Weights of a small transformer language model.
Architecture: rotary positions, no biases in attention or MLP, untied embeddings.
Each number is 50 + 10 x the weight over its row's rms, rounded and kept within 0 to 99. Layers, rows and columns count from 0. The size before them is the row's rms in percent of the matrix's.

# layer 5 MLP up, 1216x448, rms 0.109, rows 153-173, columns 224-335
098:56 36 50 44 35 51 43 71 56 44 49 39 51 31 54 40 46 49 49 48 61 58 35 60 58 62 63 54 45 78 57 39 37 57 45 48 51 44 38 57 44 38 74 36 44 48 53 52 32 54 58 54 57 52 56 48 37 50 40 40 52 42 50 50 52 56 57 50 43 69 60 62 47 36 38 59 46 45 64 42 42 52 47 43 60 31 53 47 49 56 49 52 75 54 47 66 34 48 44 50 58 49 47 40 54 76 74 51 33 62 26 41
093:42 66 60 50 40 38 51 46 53 48 53 45 57 43 58 50 48 48 44 42 50 46 40 45 46 46 52 45 40 48 52 41 58 52 46 56 67 32 40 59 52 57 44 57 36 43 58 47 39 38 72 48 36 48 45 52 36 41 52 60 48 36 46 36 69 61 57 37 50 35 36 43 58 52 67 30 55 47 64 43 43 57 45 68 65 71 36 50 54 41 35 47 53 30 42 52 44 65 52 43 50 32 52 49 50 64 52 40 49 60 62 36
105:51 31 32 46 57 57 51 49 54 52 37 60 52 63 46 26 26 52 58 39 63 43 61 46 41 48 39 45 42 66 56 52 68 45 54 44 41 53 54 55 53 59 50 38 32 59 63 55 52 59 42 40 36 42 50 69 61 54 47 29 72 60 63 48 38 45 43 64 51 42 27 46 48 54 44 41 51 38 45 47 23 36 50 45 56 52 53 48 52 52 40 64 58 53 44 46 60 42 49 46 39 48 59 45 60 40 61 44 47 51 47 52
108:50 59 43 36 50 41 76 53 39 58 60 38 38 33 54 45 44 53 47 53 29 45 57 47 44 55 45 47 56 39 59 52 56 66 45 55 49 34 24 22 54 43 47 46 50 38 41 70 50 58 64 62 46 55 46 58 58 67 39 49 50 47 56 52 36 54 61 43 36 54 51 56 47 35 64 35 43 61 53 50 42 55 41 42 61 49 33 35 51 48 42 62 52 34 35 52 42 53 65 55 64 57 61 53 62 29 34 65 60 50 58 54
108:37 54 61 27 47 44 53 63 51 48 52 42 53 47 55 34 45 36 51 54 36 71 37 44 28 57 45 57 58 56 38 63 41 62 65 40 59 48 46 54 39 46 45 48 62 48 39 51 44 72 62 46 36 62 45 24 62 48 58 53 66 34 49 60 54 49 56 37 60 58 49 39 54 55 56 43 44 50 28 53 68 37 45 62 53 46 45 59 69 43 40 45 52 42 56 64 52 52 51 52 65 45 52 58 51 46 31 39 54 46 33 53
097:52 57 40 48 68 48 65 63 41 46 49 38 64 50 46 72 55 19 62 43 68 41 60 58 38 61 57 68 48 57 52 51 60 53 67 50 42 35 54 55 61 37 32 38 46 54 41 42 55 45 70 55 57 41 55 41 46 57 37 38 35 24 53 48 40 50 63 55 49 65 49 52 62 49 46 40 53 59 45 57 35 50 57 45 42 35 57 43 49 42 54 47 56 72 58 59 48 33 57 60 47 63 47 69 58 21 55 44 32 53 45 38
102:50 61 51 47 54 41 63 54 37 60 33 63 59 46 44 59 57 34 30 59 61 55 40 62 47 68 44 54 44 36 43 34 50 57 49 62 50 50 54 36 53 31 70 57 57 55 39 69 55 46 58 47 43 52 56 59 46 55 67 49 47 71 43 52 39 64 53 71 77 46 53 46 70 49 45 53 55 49 43 55 40 42 45 56 55 29 39 41 47 44 64 67 61 46 61 65 41 52 44 50 64 39 34 54 74 62 41 50 26 51 65 55
096:51 47 50 56 52 46 39 45 40 46 52 56 50 60 45 52 56 27 52 57 52 58 41 60 44 61 51 56 59 47 55 48 67 50 65 42 37 46 54 48 45 33 65 47 34 64 39 73 56 45 47 45 40 51 36 57 58 47 63 34 32 56 46 47 60 41 55 52 55 56 58 38 54 50 57 49 47 55 53 55 56 41 62 67 77 43 42 53 65 27 49 59 49 38 46 44 45 35 60 69 47 39 42 52 61 35 45 63 48 66 34 58
099:47 38 42 50 52 35 68 53 75 30 63 37 32 38 60 59 48 46 46 53 59 41 60 62 49 68 59 51 55 67 56 47 58 59 37 23 53 41 33 59 51 50 44 44 44 59 63 40 45 60 29 51 41 48 37 55 44 36 46 44 50 41 37 59 58 42 51 51 58 55 58 37 50 48 56 31 53 35 40 48 47 43 45 48 36 45 41 51 60 51 55 39 70 47 53 45 41 37 69 44 44 39 62 66 51 61 35 56 54 46 46 37
102:46 60 54 64 57 54 46 56 53 43 27 52 33 34 49 40 52 62 43 37 55 67 53 56 40 34 55 46 51 63 64 44 49 48 45 52 39 62 33 37 49 43 62 70 47 39 47 68 58 40 61 35 38 70 54 36 47 49 62 34 56 32 53 43 62 68 43 35 43 42 56 49 56 63 39 64 50 66 50 50 46 56 42 59 32 47 63 49 66 52 51 42 55 44 43 54 53 46 55 30 70 36 55 54 35 35 71 59 54 44 58 48
100:37 49 47 63 38 35 58 42 36 48 52 57 35 41 52 42 51 48 33 61 53 46 76 59 55 75 54 48 56 38 48 44 30 73 46 50 57 52 57 50 44 48 53 52 64 71 41 39 42 42 52 47 52 61 42 53 33 58 48 42 54 50 60 57 34 54 49 36 47 45 59 40 56 56 51 33 52 59 46 69 46 50 52 62 49 72 56 54 48 61 46 50 56 56 59 31 56 46 39 49 38 41 51 40 40 40 54 42 54 25 38 43
097:51 41 51 50 61 54 46 45 53 56 77 45 39 27 53 46 57 49 42 43 57 55 41 51 49 46 42 39 52 47 41 58 50 47 48 47 31 59 53 50 32 48 45 36 35 59 61 59 56 52 57 48 52 44 42 44 54 58 57 56 81 61 45 61 47 46 37 37 49 44 56 57 57 51 70 29 22 55 46 50 57 63 58 58 64 34 45 39 79 60 48 53 54 49 57 52 51 45 50 47 41 52 59 55 30 67 44 39 74 74 43 56
097:36 65 64 44 51 49 25 49 62 42 59 43 44 39 66 50 53 25 52 59 52 56 63 51 59 44 30 39 49 43 70 47 50 47 66 42 53 55 63 61 54 57 46 40 56 39 29 36 46 60 58 31 56 38 51 57 45 39 50 51 50 46 53 53 66 46 44 58 47 65 44 49 54 56 59 61 47 49 34 53 30 52 62 53 67 47 38 58 33 53 45 61 67 63 58 53 47 56 38 59 51 61 41 47 62 51 64 43 31 41 51 46
093:47 55 47 28 68 40 43 55 36 57 63 70 46 34 46 44 59 42 56 61 52 54 48 57 35 71 41 36 34 60 50 30 50 51 40 29 36 57 45 52 41 62 34 58 57 27 31 49 53 63 53 37 54 44 50 50 62 65 58 37 55 42 60 53 58 46 46 72 45 35 32 23 64 37 53 51 50 50 57 58 58 35 63 50 27 65 44 69 48 48 49 43 50 61 71 63 42 59 55 40 52 28 43 40 61 46 56 37 61 45 64 56
091:48 61 43 47 41 38 53 55 29 63 53 44 58 66 61 48 48 49 51 50 50 44 48 46 51 48 61 54 60 38 53 39 49 34 32 46 41 70 61 59 62 46 49 43 64 35 39 51 39 53 63 72 56 44 58 42 49 63 49 54 61 46 40 50 27 53 44 48 37 60 43 63 51 31 66 40 43 59 45 67 45 49 43 55 39 47 56 39 63 53 62 58 34 32 54 41 43 48 65 43 66 39 40 45 58 50 63 56 57 22 59 46
107:53 62 43 51 51 56 38 48 56 61 67 56 62 38 54 41 62 48 68 49 30 44 50 43 43 58 33 54 48 33 74 48 23 41 39 62 38 62 33 67 56 41 39 48 59 47 34 51 58 50 38 59 46 61 47 43 40 41 61 51 45 59 48 57 40 43 50 49 51 58 48 57 42 52 61 48 53 50 41 31 32 43 39 72 58 53 50 70 56 40 41 67 33 45 62 52 50 53 48 56 35 31 56 40 60 48 34 61 50 42 67 49
103:53 41 56 49 41 28 61 54 50 55 67 59 58 41 63 50 61 39 31 52 49 41 65 53 54 62 42 62 41 41 57 50 48 49 35 63 43 60 40 43 50 51 67 58 51 52 58 61 39 60 52 42 50 54 47 56 52 60 40 51 51 45 38 41 36 43 57 32 62 52 50 48 60 58 47 45 60 44 42 49 61 36 44 35 48 57 43 58 39 55 72 54 31 54 36 35 45 57 43 50 40 61 53 43 56 45 52 51 64 37 52 47
104:61 34 40 46 49 55 52 42 53 53 37 59 50 42 65 51 40 59 48 60 44 49 47 34 44 50 49 49 40 49 54 52 69 57 45 53 51 67 54 58 42 53 60 33 48 57 49 52 66 57 42 25 55 21 45 66 33 60 36 42 47 60 55 45 52 60 34 43 63 52 38 29 57 76 74 49 64 29 48 63 57 49 63 42 57 46 56 70 57 57 50 47 51 56 57 45 55 38 24 36 33 48 41 73 48 50 58 56 55 36 58 54
101:47 56 45 73 57 47 56 61 40 62 59 50 48 33 48 67 56 41 31 53 33 43 47 43 52 46 57 46 64 67 37 52 54 34 36 54 63 57 61 45 52 47 46 42 65 61 45 44 72 56 58 68 52 42 35 32 46 42 64 55 41 51 48 50 49 53 37 42 46 38 61 65 55 67 61 49 50 55 53 37 45 46 53 45 57 70 58 44 25 58 62 50 38 46 50 43 47 53 39 64 58 46 44 55 71 52 23 39 56 51 65 53
099:58 35 40 53 40 56 40 45 63 63 59 31 54 56 44 60 56 57 55 56 48 40 56 57 47 66 65 48 61 45 49 69 36 56 49 45 51 27 43 71 50 26 60 33 41 48 40 36 43 50 39 57 38 65 56 62 49 37 62 41 48 80 45 40 44 60 48 65 35 66 40 51 52 47 51 43 37 63 53 49 57 48 62 48 50 51 34 48 37 51 44 30 31 49 43 53 47 43 60 43 44 55 48 48 46 61 58 47 61 39 52 45
100:70 56 48 42 43 62 47 37 65 56 47 59 46 63 37 49 53 45 46 54 57 49 46 53 29 54 62 54 64 30 55 43 45 49 70 51 43 61 45 47 52 66 63 67 56 58 58 54 48 47 34 67 45 45 53 53 50 45 50 32 57 54 48 44 62 47 57 55 66 61 56 41 69 59 49 79 47 53 44 39 50 37 56 55 45 46 37 43 49 56 54 37 38 49 45 38 55 32 47 47 35 43 28 39 47 33 63 53 46 47 49 63
# layer 5 MLP down (transposed), 1216x448, rms 0.103, rows 153-173, columns 224-335
096:36 52 66 55 37 60 35 47 48 40 38 36 43 55 47 63 62 27 69 40 58 73 51 42 38 55 38 57 48 45 37 47 49 40 53 44 35 38 45 52 73 59 36 41 58 70 41 33 46 53 45 63 40 44 41 51 63 50 56 66 56 40 50 43 53 64 37 56 38 51 53 39 30 53 58 55 49 44 41 58 49 50 60 41 43 35 33 64 46 52 49 38 48 48 61 46 55 52 57 39 41 49 43 47 41 44 31 50 39 52 53 58
092:45 34 49 28 46 58 48 51 60 35 43 67 55 44 55 46 47 51 60 50 48 71 65 32 53 49 46 53 52 63 46 55 50 47 48 50 56 60 41 29 56 64 55 46 36 62 42 60 57 51 72 47 62 45 46 66 49 38 68 39 29 17 62 42 62 47 33 56 42 48 56 44 64 52 50 44 46 39 52 43 45 49 49 57 51 70 56 50 42 47 40 41 49 44 28 49 75 51 46 52 51 48 45 54 50 53 34 57 55 54 74 41
100:48 55 44 55 55 35 61 48 46 45 44 60 52 72 33 44 44 47 48 53 47 34 53 69 54 45 45 56 48 61 35 60 52 58 40 65 57 42 48 54 48 58 57 60 53 51 57 39 61 44 59 42 41 52 77 55 43 63 41 57 45 43 42 48 43 60 44 47 59 54 63 42 56 56 39 52 48 39 57 45 41 56 53 61 50 64 55 42 61 70 34 40 43 50 50 62 46 48 50 51 44 45 33 43 63 40 43 53 61 78 56 48
132:53 48 43 28 54 34 58 49 44 59 52 57 56 33 53 33 61 36 43 38 39 43 58 78 55 51 57 61 56 51 38 49 60 47 38 48 47 30 28 48 50 56 50 57 53 39 50 49 50 48 46 59 51 57 42 56 39 47 53 56 47 54 41 56 46 59 56 53 43 39 47 35 51 51 55 46 48 62 40 30 47 50 46 62 67 58 36 37 57 54 47 26 47 47 34 52 28 42 40 49 39 77 54 50 49 33 52 67 49 48 57 59
095:62 42 54 67 58 65 51 38 47 51 37 60 54 47 51 44 44 46 42 48 56 46 33 50 47 61 46 44 56 54 47 37 40 36 45 51 36 48 60 58 58 36 40 55 54 53 58 61 46 53 40 47 55 61 52 59 67 27 56 33 37 49 53 39 43 42 61 45 50 33 56 39 33 57 34 69 36 59 50 54 27 40 40 48 51 31 27 59 48 54 63 60 40 56 43 45 55 36 53 43 56 47 55 58 66 72 42 53 35 63 59 52
100:50 44 41 49 39 41 50 52 56 57 59 40 43 58 43 26 70 39 41 68 55 51 64 48 54 49 39 41 40 46 54 42 65 67 59 52 58 35 54 29 36 56 45 59 40 35 54 55 56 45 28 55 40 40 44 58 40 39 41 62 60 42 28 46 65 42 58 53 52 57 59 53 43 53 45 34 41 55 49 53 41 56 68 34 48 47 40 44 71 58 62 46 56 50 48 40 40 44 64 57 38 55 48 56 44 55 60 45 37 50 55 55
097:57 84 52 55 55 47 62 42 68 43 34 50 53 44 49 58 31 65 39 52 44 56 53 46 50 43 39 52 52 54 63 57 65 67 40 29 48 51 61 61 51 43 51 64 59 50 40 58 56 53 49 56 49 53 31 25 48 52 44 61 57 51 39 35 48 47 38 73 49 44 66 44 44 53 46 62 48 38 61 46 64 62 63 64 44 47 77 38 57 53 58 45 67 47 67 39 41 60 54 49 22 61 57 48 48 61 38 62 50 65 52 55
108:77 40 44 65 47 45 38 51 70 67 58 61 51 61 47 54 62 48 56 55 60 50 53 63 59 65 48 67 35 73 40 57 40 55 40 34 48 45 53 43 44 61 68 48 59 50 53 40 57 52 57 41 42 54 49 42 51 62 57 48 37 42 47 41 47 60 49 67 50 49 59 41 45 58 67 44 54 43 39 60 47 35 69 59 57 45 41 47 62 38 57 38 51 43 48 53 52 52 51 52 42 60 56 50 50 53 58 41 52 62 56 45
097:57 52 48 42 67 68 57 47 57 50 46 61 78 61 40 59 24 46 31 66 57 26 48 73 41 67 53 49 39 45 58 56 57 53 42 52 49 40 63 39 51 45 56 52 67 42 35 53 55 56 51 63 48 56 55 39 37 57 36 44 53 34 48 55 37 47 56 33 45 59 46 62 55 39 41 50 41 44 53 59 43 33 45 33 58 61 44 47 55 37 52 61 50 56 55 60 24 44 58 39 59 54 60 49 59 34 56 40 57 55 61 63
104:58 56 58 57 42 64 54 63 50 48 41 56 28 55 44 56 51 39 52 69 31 61 40 68 46 62 58 34 55 54 46 54 59 47 66 46 60 65 70 42 68 49 44 48 53 37 41 51 64 33 43 60 61 23 25 57 55 44 57 59 51 48 51 45 52 58 59 46 41 50 34 56 47 71 37 58 49 40 58 66 52 47 68 30 36 25 55 50 39 50 36 45 41 36 44 25 47 40 45 49 48 55 52 49 27 60 44 37 51 60 70 47
099:48 54 46 58 62 50 35 50 53 75 58 42 44 08 50 42 40 67 35 46 46 62 51 43 40 49 49 62 56 49 53 61 51 60 56 43 46 35 49 60 33 69 75 55 60 43 46 51 45 63 59 42 60 48 47 37 45 51 53 45 48 65 47 50 47 55 61 40 51 60 64 39 53 65 39 47 49 57 51 37 42 67 73 59 65 49 34 46 67 56 41 41 47 52 40 54 51 57 31 58 73 47 53 54 46 17 47 52 59 67 37 52
099:45 74 53 51 52 64 42 51 49 60 47 64 52 34 47 47 37 41 47 51 62 40 46 54 57 43 59 62 69 56 49 56 54 47 41 46 43 49 55 55 62 59 43 59 60 45 31 50 49 48 40 60 54 43 63 40 60 47 55 52 45 52 58 67 48 56 52 66 43 66 57 48 56 46 39 43 56 47 34 54 36 53 39 58 40 55 41 49 47 41 67 53 58 64 44 46 32 53 39 45 63 52 26 45 68 57 61 46 49 47 52 44
100:63 55 39 43 47 74 41 38 37 56 59 27 59 53 57 55 63 52 48 56 56 58 55 35 60 55 50 52 47 57 39 56 63 47 50 43 37 62 51 63 50 48 67 57 36 49 57 56 59 39 49 39 70 47 57 35 37 61 45 37 65 49 38 51 48 45 50 63 29 53 30 34 57 58 61 61 56 32 54 65 52 49 66 51 37 50 56 26 60 40 46 46 53 54 45 76 61 32 44 48 56 32 46 74 43 68 63 51 55 50 34 37
096:49 44 47 48 58 44 59 68 57 57 31 57 31 42 49 39 46 48 44 61 33 56 46 31 41 38 66 59 66 80 42 45 66 43 57 60 56 57 34 45 61 66 46 61 18 35 42 20 50 56 50 51 59 63 67 52 49 31 50 32 58 54 42 54 44 39 42 40 49 57 53 40 67 38 52 55 53 50 40 53 46 66 45 51 48 52 72 57 49 51 55 39 47 52 53 46 33 51 35 45 42 44 56 47 44 67 34 61 54 58 53 45
100:50 50 60 56 50 40 48 56 51 30 61 57 46 49 45 71 64 57 40 49 61 50 60 65 53 56 64 52 44 53 59 61 44 43 40 53 48 42 52 60 36 44 47 51 55 40 46 50 37 61 45 48 49 46 40 73 65 51 53 45 47 62 55 35 46 57 50 43 35 56 50 63 48 51 49 64 49 52 64 54 44 58 46 41 37 42 39 51 54 51 46 68 55 55 47 64 63 42 50 49 59 57 61 34 38 48 56 66 65 38 45 56
106:52 43 49 48 41 68 68 37 56 64 40 51 46 45 55 53 47 36 54 38 36 55 36 50 49 20 40 50 40 66 53 30 38 44 41 44 44 57 60 53 40 35 41 34 51 39 51 50 66 51 45 43 46 27 47 49 52 48 38 42 45 60 60 44 49 43 39 38 48 44 56 39 45 52 45 55 61 52 44 37 49 63 41 58 52 61 61 70 46 48 46 41 52 33 63 55 52 69 49 44 50 48 39 62 64 56 45 42 52 54 61 39
104:69 56 45 60 68 60 39 55 54 48 60 52 57 63 55 36 61 37 69 56 42 42 61 41 34 56 37 45 50 60 44 59 46 45 36 41 68 52 53 36 37 60 41 42 59 51 57 47 38 73 57 49 37 55 55 48 40 48 52 54 52 56 40 47 45 52 49 46 47 54 18 53 52 50 59 45 58 66 41 46 55 44 56 55 54 42 48 63 53 59 41 51 54 47 50 56 42 35 55 55 37 60 71 30 48 41 67 51 51 27 47 44
102:46 69 43 44 51 62 46 34 50 47 41 42 60 39 58 53 34 53 57 40 65 50 69 69 44 73 44 40 56 56 42 41 49 54 55 55 66 58 51 54 44 52 51 49 50 60 38 43 35 59 46 60 59 55 54 61 38 49 68 54 31 56 34 46 43 56 56 80 40 48 55 59 56 65 52 54 48 65 49 58 53 47 41 52 42 46 48 63 29 44 34 54 61 69 38 44 11 36 44 46 63 59 57 30 54 45 40 64 63 31 35 47
103:39 41 34 71 42 48 58 59 49 36 39 49 43 53 54 37 47 51 43 62 58 46 47 43 40 38 49 47 45 61 50 40 60 51 37 70 63 65 69 61 51 61 44 56 58 61 49 46 50 50 35 34 44 60 47 49 42 59 71 59 61 60 62 63 55 42 56 47 54 42 42 44 54 56 50 47 41 59 41 35 43 58 52 51 37 36 57 72 51 45 69 58 56 60 41 53 52 50 57 42 63 48 60 38 59 45 60 60 39 50 71 38
101:43 53 48 64 54 55 35 65 53 64 58 55 37 48 53 82 43 53 55 66 36 43 51 62 51 48 39 51 30 33 55 67 58 58 55 54 60 58 41 47 48 62 31 47 38 61 55 35 46 48 40 55 57 52 37 52 61 50 52 52 56 54 41 51 51 63 44 48 64 44 48 46 46 49 47 63 46 41 46 54 47 70 53 52 45 46 49 49 57 34 31 51 51 61 50 60 65 42 51 55 48 42 54 47 45 73 55 55 53 52 40 43
101:44 29 55 55 63 51 53 37 60 21 38 45 55 55 76 43 40 47 46 53 39 40 48 57 32 68 42 29 46 51 63 62 60 50 35 38 52 51 40 48 48 71 49 57 48 44 55 40 41 56 61 58 45 56 52 65 28 49 58 46 32 46 60 46 49 49 69 46 48 28 49 58 47 44 45 39 42 63 39 35 43 45 46 41 55 40 52 56 52 56 60 53 43 55 39 64 22 58 62 34 57 46 61 74 63 29 57 35 55 56 58 63
# layer 5 MLP gate, 1216x448, rms 0.103, rows 154-174, columns 224-335
096:52 58 68 42 62 62 69 55 31 59 47 51 61 46 40 46 34 38 52 57 52 51 51 30 56 34 39 51 51 40 54 39 59 45 63 56 44 63 55 40 63 42 54 29 48 43 49 51 66 43 62 47 68 27 58 59 41 56 42 52 58 34 35 47 46 52 52 48 51 43 54 62 43 62 44 39 48 49 38 39 37 25 74 44 46 48 31 48 45 59 39 43 43 43 42 41 34 38 67 36 47 52 37 42 58 56 51 54 41 63 37 42
104:66 39 29 39 45 57 55 46 43 38 52 38 37 47 66 35 54 47 45 55 44 45 47 41 48 52 63 71 42 45 55 54 41 49 50 56 46 42 63 51 55 56 43 41 36 44 47 55 55 39 57 43 34 67 60 60 56 49 48 40 77 56 58 50 52 40 53 63 55 45 52 63 46 42 43 67 41 56 40 37 68 40 34 45 47 56 29 41 62 65 36 43 60 49 42 54 52 29 38 54 56 53 63 47 54 41 51 39 58 63 49 34
114:42 39 63 44 52 50 73 57 34 72 56 48 37 34 53 61 54 37 45 50 50 38 67 59 55 47 52 46 44 19 58 53 40 50 43 55 49 25 40 43 60 47 52 38 64 42 51 65 47 49 63 62 38 47 38 37 49 40 40 51 60 72 52 53 39 64 55 39 50 64 44 56 31 58 58 43 68 56 57 30 44 43 52 49 60 64 50 44 60 43 43 36 54 33 41 38 35 47 67 38 65 39 53 40 44 39 46 50 60 42 64 55
104:61 54 45 45 61 28 60 35 60 59 42 50 45 45 44 71 64 43 37 43 65 47 54 49 61 57 52 44 35 45 53 48 40 44 51 72 46 40 43 60 50 66 52 32 51 66 31 59 53 47 36 57 65 46 69 57 30 56 48 57 43 74 53 60 51 61 60 57 57 54 55 59 42 55 57 46 31 55 37 41 50 52 42 50 49 51 48 60 49 47 58 55 61 54 40 50 36 54 53 46 53 56 39 31 56 42 49 56 74 61 60 66
104:58 70 70 62 45 54 55 53 57 51 59 61 66 53 49 63 42 34 62 51 62 62 35 50 41 56 53 53 53 34 20 44 58 45 39 41 61 39 47 44 56 48 66 54 41 50 56 45 56 38 50 81 61 62 58 39 44 55 58 51 54 46 65 53 47 51 49 43 57 61 54 47 57 44 57 66 48 52 56 58 64 56 59 46 69 45 45 55 59 25 42 52 38 58 53 49 46 52 53 40 52 49 52 51 43 47 63 37 61 28 62 58
097:65 49 56 49 48 57 36 31 55 45 35 54 69 58 41 50 49 46 35 71 69 66 60 43 64 53 48 48 42 44 43 43 46 59 55 30 53 59 57 47 38 40 38 51 51 43 67 60 59 55 46 45 41 37 45 61 66 31 32 48 68 52 60 38 56 48 33 45 50 43 45 33 51 63 47 50 66 60 49 49 42 52 75 54 61 57 46 55 55 57 44 44 31 49 51 42 52 38 55 36 34 45 69 57 36 46 39 58 36 45 52 49
098:49 44 55 57 35 59 49 46 60 45 48 50 51 62 61 51 44 41 45 52 66 61 28 56 56 43 48 47 33 61 51 44 55 32 68 51 48 42 47 52 53 38 27 48 67 46 67 38 40 39 59 55 22 55 47 51 60 37 43 50 56 39 57 46 56 56 46 41 38 57 52 55 55 55 74 44 55 45 40 67 59 47 56 40 46 52 57 57 39 57 33 54 58 33 49 48 61 55 57 54 65 40 50 58 54 57 41 41 46 45 61 22
091:61 45 36 33 62 39 54 47 63 36 57 68 74 55 68 55 46 44 52 70 50 50 34 65 61 53 50 35 63 61 33 46 60 52 44 53 60 47 37 54 60 56 61 51 54 50 64 58 47 44 56 63 29 32 49 44 55 53 40 57 47 47 54 57 49 45 54 46 28 40 55 27 27 41 47 49 49 38 59 47 38 35 54 53 58 55 45 53 53 50 59 50 35 70 51 48 52 57 67 66 62 52 47 56 49 48 48 61 51 43 43 53
099:54 57 51 61 54 27 46 58 43 51 31 57 47 57 38 50 63 66 39 55 44 65 57 56 34 62 62 42 55 52 62 63 48 55 62 55 64 60 54 53 49 42 52 42 50 51 51 65 37 64 54 43 65 39 53 52 51 27 45 61 38 34 40 63 47 53 37 57 54 39 52 63 58 66 58 55 46 38 38 46 34 48 52 47 41 42 60 41 50 46 30 48 58 35 53 39 28 28 61 43 60 50 61 50 62 50 62 52 70 54 57 56
103:58 59 54 40 68 48 54 58 31 39 50 82 33 43 53 45 36 59 49 64 43 55 44 49 43 40 63 28 52 59 57 57 50 44 52 43 39 48 49 59 46 62 43 65 48 33 72 58 62 34 48 56 46 58 41 45 42 44 67 64 49 46 59 46 47 42 53 27 43 48 35 40 59 60 47 38 41 51 46 43 51 64 38 56 33 68 51 62 45 30 54 66 50 39 49 37 42 40 55 59 46 57 50 50 64 57 36 48 68 45 44 56
098:35 47 57 62 40 45 42 64 70 41 50 57 43 47 48 27 52 55 48 40 59 55 43 41 53 60 55 58 37 39 56 54 36 56 51 47 41 36 44 44 75 43 51 53 50 58 47 55 45 50 52 60 59 55 42 42 53 66 47 49 47 64 31 67 58 73 70 49 49 61 65 53 41 64 31 68 55 38 72 50 34 47 53 46 37 77 28 51 53 56 40 57 72 58 45 55 41 62 58 35 60 52 38 65 46 33 50 45 57 52 37 44
101:52 43 52 65 37 60 50 61 47 56 46 40 55 44 34 64 50 42 63 48 47 52 54 52 44 59 31 55 45 60 51 40 57 36 53 39 64 48 43 59 47 46 63 57 54 40 55 56 48 57 41 27 54 40 60 57 35 32 43 43 57 59 44 50 49 43 47 28 62 62 48 50 46 50 35 52 58 49 59 60 59 60 61 55 52 36 51 53 47 46 54 35 55 60 49 63 37 33 64 43 61 54 40 46 62 54 46 46 63 55 45 25
100:48 56 28 39 49 73 43 44 51 44 43 41 53 46 50 60 51 62 32 44 42 59 38 50 47 41 56 57 52 39 44 49 62 45 54 43 44 42 70 57 74 55 51 49 54 57 44 66 51 33 64 46 51 44 42 53 44 51 51 59 70 43 42 59 36 54 57 45 62 51 53 61 43 49 51 53 46 67 40 60 47 39 41 56 40 54 49 60 60 53 56 47 54 53 52 62 68 37 56 71 46 47 60 39 38 47 50 52 64 48 48 62
094:48 61 44 51 64 44 39 49 50 51 55 43 57 68 51 47 59 47 70 45 35 46 24 46 52 43 43 46 52 40 64 43 54 54 47 40 37 59 57 46 65 53 60 21 65 43 48 31 48 46 59 53 44 44 50 53 37 63 48 65 61 62 47 46 37 47 52 41 36 40 52 48 63 46 54 52 48 60 33 50 48 47 40 56 48 50 61 59 71 45 62 56 70 32 33 40 52 51 62 41 46 47 60 56 52 55 55 43 50 33 41 45
108:47 62 52 55 63 52 36 59 42 48 51 52 45 61 53 53 49 38 54 44 63 58 61 42 41 59 54 60 45 48 29 47 50 46 48 48 44 48 40 64 55 41 67 62 55 39 81 40 46 41 52 44 53 58 69 60 46 43 54 75 43 38 63 53 49 58 48 47 62 51 50 50 33 52 55 48 42 60 39 59 59 60 49 45 52 46 55 47 45 51 59 46 36 53 69 68 55 70 47 49 42 60 39 56 59 47 35 43 61 59 34 70
101:46 40 39 55 52 62 48 52 33 49 50 48 39 64 38 44 61 35 32 44 64 33 41 48 60 57 58 49 48 53 69 47 60 49 52 56 55 64 42 66 54 47 44 39 49 35 62 74 67 49 41 51 55 51 49 53 33 55 36 57 38 52 42 54 49 52 43 74 55 52 59 36 30 45 70 33 47 48 42 59 52 57 44 46 50 58 46 61 55 46 43 47 39 53 58 42 52 48 41 60 52 50 50 47 51 55 69 37 57 46 39 47
102:48 74 44 48 53 36 44 39 45 57 48 41 40 44 63 39 33 38 63 49 52 54 67 61 50 67 51 49 63 46 54 43 66 52 54 55 43 61 52 67 55 56 49 63 54 29 65 45 52 64 34 71 45 60 42 55 54 50 32 68 62 53 47 47 57 64 59 51 49 38 59 45 43 74 47 50 38 54 51 54 33 38 37 32 28 47 48 72 54 52 40 38 31 53 40 54 65 41 45 40 56 37 34 32 46 38 41 40 47 39 45 50
102:69 56 46 34 66 26 44 47 26 41 50 43 43 48 56 56 41 57 32 47 53 51 48 52 25 57 62 48 50 46 45 47 48 47 43 52 63 32 33 50 56 57 49 53 46 60 54 40 68 41 49 48 63 42 54 52 47 54 34 30 53 60 60 52 72 53 49 47 32 41 58 57 46 51 60 62 49 56 38 60 45 34 48 59 49 43 51 37 75 47 43 59 34 50 50 51 58 47 46 60 49 55 50 46 47 62 56 35 51 54 42 53
098:35 28 60 48 31 45 55 53 62 49 49 54 52 53 57 47 56 55 50 70 60 53 62 61 37 61 42 45 63 59 51 49 48 51 67 55 50 42 56 63 56 45 58 28 56 62 48 27 61 52 46 54 50 54 53 55 51 67 51 45 40 59 61 34 40 39 48 51 35 61 57 56 44 64 57 49 61 56 63 34 35 64 40 69 50 57 45 61 50 47 42 57 35 56 41 65 58 56 58 40 49 29 62 42 63 57 54 59 70 50 51 41
098:50 42 61 59 68 51 45 49 49 51 55 61 57 43 41 44 33 54 54 68 58 51 42 46 38 49 46 59 43 61 57 49 63 54 47 53 52 52 45 47 31 37 53 44 58 53 56 43 42 55 53 46 66 51 48 45 61 62 43 57 53 54 67 35 55 56 44 61 46 58 48 63 39 62 48 28 36 42 34 37 45 76 61 54 52 53 57 38 58 50 55 41 50 64 42 61 47 33 16 46 57 62 56 37 60 52 52 68 52 51 39 45
095:52 62 41 65 45 55 43 56 48 55 56 54 47 33 43 50 47 44 31 40 63 19 48 51 47 46 40 37 39 54 44 49 56 55 45 44 59 54 67 43 40 60 39 39 36 52 50 59 49 48 43 46 39 34 55 56 49 42 63 51 60 39 46 53 66 33 44 59 52 46 51 59 50 69 39 38 52 56 33 57 70 35 59 53 61 57 33 49 43 52 50 49 55 60 50 35 58 58 42 67 41 69 45 50 70 74 49 57 50 55 50 52